config = dict(
    n_layer=14,
    d_model=320,
    n_head=5,
    n_kv_head=5,
    head_dim=64,
    d_mlp=1280,
    vocab_size=4096,
    activation='swiglu',
    norm='rmsnorm',
    norm_place='out',
    norm_eps=1e-05,
    positions='rope',
    rope_base=10000.0,
    rope_fraction=1.0,
    qk_norm=True,
    attn_scale=0.125,
    bias='qkv',
    tie_embeddings=False,
    parallel_block=False,
    init='uniform',
    init_std_qkv=0.0303,
    init_std_o=0.0376,
    init_std_up=0.0434,
    init_std_down=0.0434,
    optimizer='muon_variant',
    lr=0.00888,
    lr_mult_qkv=0.4,
    beta1=0.95,
    lr_head=0.00745,
    warmup_steps=90,
    schedule='wsd',
    decay_fraction=1.0,
    decay_shape='linear',
    final_lr_fraction=0.05,
    batch_tokens=65536,
    seq_len=768,
    doc_mask=True,
    train_tokens=755700000,
    steps=11532,
    dataset='wikipedia_en',
)
Each number is 500 + 25 x the weight over its row's rms, rounded and kept within 0 to 999. Layers, rows and columns count from 0. Numbers have three digits each. The size before them is the row's rms in percent of the matrix's.

# layer 6 MLP gate, 1280x320, rms 0.0433, rows 713-724, columns 0-79
100:559573472517498519459500483499530494487484495472518505467488515509486506472474522506552487458523483476513483502516453492477500519500466547498532536471470525507486490475511498533501540494530510569547501508483479479519485490555504461496482510
104:549506464491544520505511504528494483518485513471517501493522510522444463529499477544511514544495480487470451498511532474508518483461469505495522456474478512503515455501474481492484535501496545526498511549494554478513536523530488457486514513
098:496518478497494493452528488459496524480494531553518473476532456499504478528464500492500498489523478465508453530463511542490481510469508495504489517484434497496491537483523472491496499521480534506449529532556518508499493527504510436522530515
094:462509503501490500464492533509496514495498506509490528530488439504478510502480523474519477511466514515535523546497442499478507516479519531517472511477493499499517494508516522498493455485488461535461463504500475523513478519462538514489507511
102:500474481474537508488513513501530513455495490465455522490507489494529529535471494499482504496513500479550461479466552537483510501484499477468476524516503478461473541505525544537515499522490548527499522513502509448518477490512450453510472490
102:461517470456482470498532492496532513537508486522479473497497527485462506499492502483496499508517467507506558493486495510487492552486521493499492516452475505496529469507473540514513521495528433503545500501492480485508524473485527496475474493
106:486476498492545501515483554522498466510547476462467509483468502493537525482502519502430503501541490482518538531518511511503538447468512533516475526504509498463506481469520516538516494455453472529506501490509502473527527496484502520522501488
102:478463559525551506515498494509487513520541503470501481519548503494558469532490483488523549492501497480454524525476532527518517511483508519503489470520526530461505474468510504498460505498491521480481528464496508476460495534490498528442514466
099:517481511496461493453506497496491496512510492484497523530500534493459495462525497529512526512481487505529517504537490501468480521534512453483505526495462514520536508508563482467541514520519504489476535509500484509528494490563497499465517529
103:498506482510492505485486519457502498474507434464511498499480469469505464520530489473513489439471463501518497473469491492500465510489507495465476511458497546534502487522485483470512507517516487509528516488502470534484518496510504481500543519
097:506475491499519532497506519488471473506492520517478514495476507534492504547494529469528470538503475482464480499504519511467486489529499498502561452472502530496494477457478453519546534543505469495531504479515524472513497519538508465525511479
102:521492496521525496536442502519473507498491515537478475473461499500473440481502508509506520486466497522495518501507480476487500525504440560506497475528520504566493498501500477529491498496544540489508565463492483515488497525536519494487473561
# layer 6 MLP up, 1280x320, rms 0.0434, rows 713-724, columns 0-79
101:499500518525487542549476505454553512445511508453466497546491523526493536537456534490478511553503445478505549470490530503475520478493458531535516495524461492511475500511449492508529470489484478470488474509509509535472484543504510529495493506
108:525509498451474540492480496469499541513502456528492546455500530478561456501493542502527513490494497449527528477486487518487460519489489547504478449513505496489485572486518511503471510509485504521543459508497470486478517488514502481512547471
102:482474523501490429454495531506515518521506516448486482521506516538496501500487499513497503527474489488532549507441466491513506486489498490503508508500529529518504511501499524481501481484480530443527487482458492478451538484497543508569528485
101:511479478546509559474461565546455540490482479493470493491516509504508480475452499495493499484486474481499498505510511547508461510491524504532504509482509518465430527486514489499502484522489473528478533463470454484498496528525528535491506491
102:492508493477478542494534471559482483480508492502507457544495496474476472519475529508461491494497511493503512514527507518500456499481526507499522476514508517483513530474503480429512470531504482513497506472496535539491490507519526495489490514
099:500535474534482528509543533569517497510508511514469535513465540511511486499471457543482469522504532455520495455484489551481520487492468533509461484517507521514520497471452495492469545538508499533507516524506508499482476499497532498458515471
101:488508462496490510490488494524434538529510517531449460528500498540472477502502520497503525511516475485503501518509490513509456467457511474507501543482469515489497498463534506504457510506473500500492469483528462488475454514541468496505521502
099:510468513474484509466478493434551517530526482500475477507446506533490508515468476505516515489448491481482498496468502518453500544565506497506502491479525520529488509483513500455522474469492470536530484505446532480488508492515524497488465494
105:460521501526440515519508471495515469484495523482518480529544498538467485477533491555509496492501487476506531470511526484498539507443517505478499536494490521520522475510487500515499490500500490541518528487475477481530488518501478478477487424
101:481533505497530499465516515499530508501485466507510525497476479486497495517489515503438451435522507506495495529483436454442481513494501497504470524463502535510490499504471480531521510529506461488556523493532507486531483493520542484492529468
091:485516544512475493484494480470450540496475515490504447502505525528488525484459517456525463441465496508486470462520488479521480482529500505491525507471458504473511472527511506555488477497550523476481526494475499493491502487430479511526515507
100:473483493544478497452544502530540475477480545522472499462448511455482498506520494520496510521532470487493473482515491520508491496490515493498490512529478482506495523499486507495471537496523461497509531466500522491464524482478504452476475512
# layer 6 MLP down (transposed), 1280x320, rms 0.0434, rows 713-723, columns 0-79
103:506450534474505548517510503495499490508488551508479515514534478520541532510492525486473499495449512487421497516466544495449481474508517534536430492548480479484494482506489544485534483490486479463458541507481536554503509509518483535486499467
107:471533477484488519487485514490456507493481504513480487525515504535544528504520514484554509485505513472518489465498484448493508528476523537504503492465529499488523553525503482451492496489450525525475480439539467459468517477500526450474490500
101:501444509475488474488488475493527515502509507497539532498492501489517516471464531499514500519511508533540479456478458504481517502518503533483478479522456520437523466520534552500461472497519476478496511488498501486498464454487555493546519504
100:475503518504494528496489535525496479522479492540511519498507472489512500504484486505491495487501503504514510527479465531480515518504493501582495478553529510514541483472536500505464475520471497505514461449497489490518485512451492538500526510
102:495492509488493540515532513476460532524484534498544477483527501488541514493466488543515499470483469520519509525508518479510478455500508526493563505494489463511513504514513458471513523496499475520510511504459536492457485510480487486505534495
098:477498509540527491481520498483466508526499511479507472493488489522466521496492460493464490498532525485539547479530516511483519511485473531504512504518515531503491499487535494503505513487489473520524546474494532515496503572548504515530512568
101:538515502477529450492504466490453467525525485504491485517499521458533476484480501508509457513494498524464505499538522502519470542542512499472539496496508507469485520535500553528435512498498502505502487538541488502487494485510492469532487466
099:468479489485529511485469514452527455557563482502468458498481507517504475482541525534531497543475498477547451543467488492466490485497514447483456496470526500553499537537496478469456503489518475490526498518492507498519544510478478531529496474
106:499515529553473494502527458517504505491497464484525516541515480502479473550533505516503478511503466471526539483559529502513488545475495505494521530495465563503520503492452544505491538510489491513487452485464503517518498532482507488479478469
099:489513507465483510527507532447543508541503484504503520508531473500480525505471491471484490508476430487501494472484484498472528584438486514533515520529510480494543522544499500479497544492477489491511466435497492511461496522505486491489498457
095:516471499517483500540498513465538489487508506499525520489496500538494524496480486505482507516482532448491463545497518497508464487486508486485538486542483498494492525527530494531497444543546524530497508472534532467519504504531481502485503478